Weights of a small transformer language model.
Size: 3 heads of 32, vocabulary 739, 1.95M parameters.
Each number is 200 + 40 x the weight over its row's rms, rounded and kept within 0 to 999. Layers, rows and columns count from 0. The size before them is the row's rms in percent of the matrix's.

# down: layer 16 MLP down (transposed), 384x64, rms 0.228, rows 250-260, columns 0-63
# up: layer 16 MLP up, 384x64, rms 0.219, rows 251-260, columns 0-63
down250,099,214,170,239,214,136,150,218,236,219,259,143,260,208,251,189,244,194,188,200,186,200,271,208,169,248,218,171,221,196,222,189,222,184,237,229,204,216,185,161,170,187,210,151,157,177,222,141,225,250,153,214,244,92,214,198,246,156,263,280,186,195,123,157,109
up251,110,138,175,259,210,246,221,194,188,242,169,211,170,156,263,200,213,233,216,122,262,191,146,218,209,112,233,221,169,153,234,161,236,205,250,255,187,262,275,203,186,230,205,192,146,139,201,152,173,281,217,173,202,256,190,228,247,241,193,227,171,171,139,179,152
down251,104,107,232,233,166,220,199,174,211,202,163,175,170,203,185,143,211,144,152,150,175,125,160,208,151,176,169,135,204,133,239,220,137,192,280,198,192,172,224,190,182,212,217,249,190,199,175,146,171,202,161,242,174,151,180,177,174,280,248,116,276,228,211,232,161
up252,114,118,201,216,225,130,260,176,202,204,167,169,211,217,249,183,238,165,197,236,204,249,172,213,221,189,288,271,151,157,210,172,227,227,122,221,200,199,221,176,257,183,152,144,255,199,243,175,161,260,227,243,211,258,97,174,218,190,197,178,147,215,225,260,170
down252,115,193,256,209,258,176,181,183,198,204,81,146,184,196,267,220,236,141,166,224,192,205,263,183,180,201,168,261,266,248,200,122,184,235,215,195,199,203,253,149,243,186,212,190,224,224,232,179,218,303,185,148,280,231,161,202,217,209,210,195,124,167,221,225,220
up253,102,114,121,264,213,223,124,116,195,240,224,261,133,167,206,183,279,177,203,185,250,170,189,158,212,261,165,246,256,206,232,230,196,201,223,118,185,203,267,163,188,170,233,220,254,158,252,236,210,169,204,214,216,171,195,172,156,187,245,220,210,213,204,188,156
down253,102,227,204,160,197,283,204,163,212,211,184,265,191,250,190,140,190,190,227,180,191,157,125,156,201,234,198,132,205,236,156,202,158,106,147,222,198,197,113,180,256,169,231,233,183,222,188,192,180,286,174,152,146,169,144,147,170,202,194,163,239,251,180,265,208
up254,108,204,234,328,211,165,212,205,206,220,186,150,266,152,261,250,111,170,233,204,222,242,205,222,243,180,237,158,251,256,193,181,199,197,173,176,243,237,175,242,219,238,187,124,177,242,178,197,213,183,186,200,222,249,227,236,166,218,209,196,87,185,138,166,224
down254,114,238,225,272,259,138,223,99,142,201,180,190,221,186,182,229,258,249,202,241,219,144,193,181,232,209,198,250,281,184,172,200,204,222,207,194,184,196,181,219,167,133,162,221,187,211,157,129,195,316,203,225,249,243,178,181,124,150,230,217,211,197,162,157,173
up255,096,188,170,182,152,192,171,281,215,207,173,224,213,195,218,268,177,235,234,179,224,266,173,249,206,147,161,209,251,165,261,214,119,231,260,250,203,233,224,187,190,190,189,193,223,293,229,281,258,202,215,138,239,217,269,190,237,144,263,210,169,265,193,220,200
down255,088,176,232,254,219,203,194,190,284,122,164,176,284,153,182,143,229,170,192,188,208,153,265,261,185,214,226,195,200,248,191,155,262,232,239,152,154,226,174,210,187,214,175,186,190,137,193,224,224,213,235,138,222,167,288,245,163,129,135,195,235,228,195,141,181
up256,107,148,202,254,237,188,256,162,220,168,150,177,263,147,207,238,247,215,213,171,158,182,233,187,200,259,228,255,288,170,159,211,260,300,233,192,191,216,142,208,262,204,176,194,203,221,267,214,155,245,216,131,182,246,127,187,225,199,208,239,214,165,173,174,147
down256,113,215,175,238,198,221,188,170,161,214,227,221,249,116,225,184,251,202,145,231,181,216,227,166,223,194,133,203,228,216,181,251,178,180,273,166,228,164,83,224,204,196,242,180,197,276,198,200,132,168,247,98,221,221,132,151,211,216,222,259,207,164,149,219,172
up257,117,242,274,175,160,187,258,165,168,228,210,148,181,168,217,176,164,219,185,204,185,171,190,153,208,225,302,154,272,168,280,185,168,204,201,153,107,215,251,252,184,194,179,112,262,229,225,224,182,192,122,172,184,241,184,171,182,226,196,249,159,196,236,214,163
down257,119,212,271,178,190,188,203,231,183,179,167,214,192,197,151,269,186,208,216,269,225,182,101,210,266,174,261,188,203,269,215,248,252,142,153,237,208,136,166,204,254,212,270,166,206,222,194,267,218,279,241,191,152,251,245,216,172,178,168,167,234,191,203,165,139
up258,108,199,162,247,263,161,242,180,253,205,253,179,206,134,224,257,257,196,178,161,208,251,176,233,234,226,253,218,213,208,255,184,265,196,132,195,193,211,161,148,147,200,192,259,188,227,153,186,105,271,143,205,145,227,223,225,144,202,177,127,232,223,198,155,171
down258,121,155,222,187,193,179,219,228,178,148,165,251,199,177,294,206,168,184,204,235,166,238,244,213,207,221,215,251,235,122,202,130,153,259,229,180,276,148,190,131,151,233,210,208,232,187,228,165,209,231,208,147,206,183,260,212,165,91,234,201,249,226,262,173,151
up259,099,229,170,184,222,105,141,140,240,267,224,163,197,258,196,233,241,165,175,223,250,208,255,207,156,219,241,198,207,179,155,120,193,208,256,192,267,146,213,205,203,231,187,184,211,246,137,224,223,212,89,253,151,159,213,206,197,163,145,214,163,160,194,236,176
down259,096,229,213,154,250,256,247,188,208,148,222,253,181,170,179,215,143,326,212,208,133,226,197,206,176,194,150,191,192,195,273,214,180,196,226,98,155,195,177,165,186,177,150,182,169,211,212,165,274,208,183,197,139,215,169,188,165,209,252,210,230,123,120,186,194
up260,103,190,150,196,179,180,254,211,231,239,262,201,275,196,227,185,225,249,170,257,257,184,158,226,216,200,163,207,215,126,202,127,220,259,242,156,189,180,225,213,231,185,189,299,127,262,209,217,114,260,153,233,179,184,159,189,176,208,196,239,142,175,234,234,249
down260,106,209,258,199,224,252,184,131,172,227,137,209,182,236,273,242,245,197,234,125,190,199,210,174,212,190,173,234,162,208,215,222,249,169,153,232,171,179,179,127,237,163,177,213,200,227,239,202,148,242,148,308,165,136,227,208,131,211,265,225,203,126,185,250,213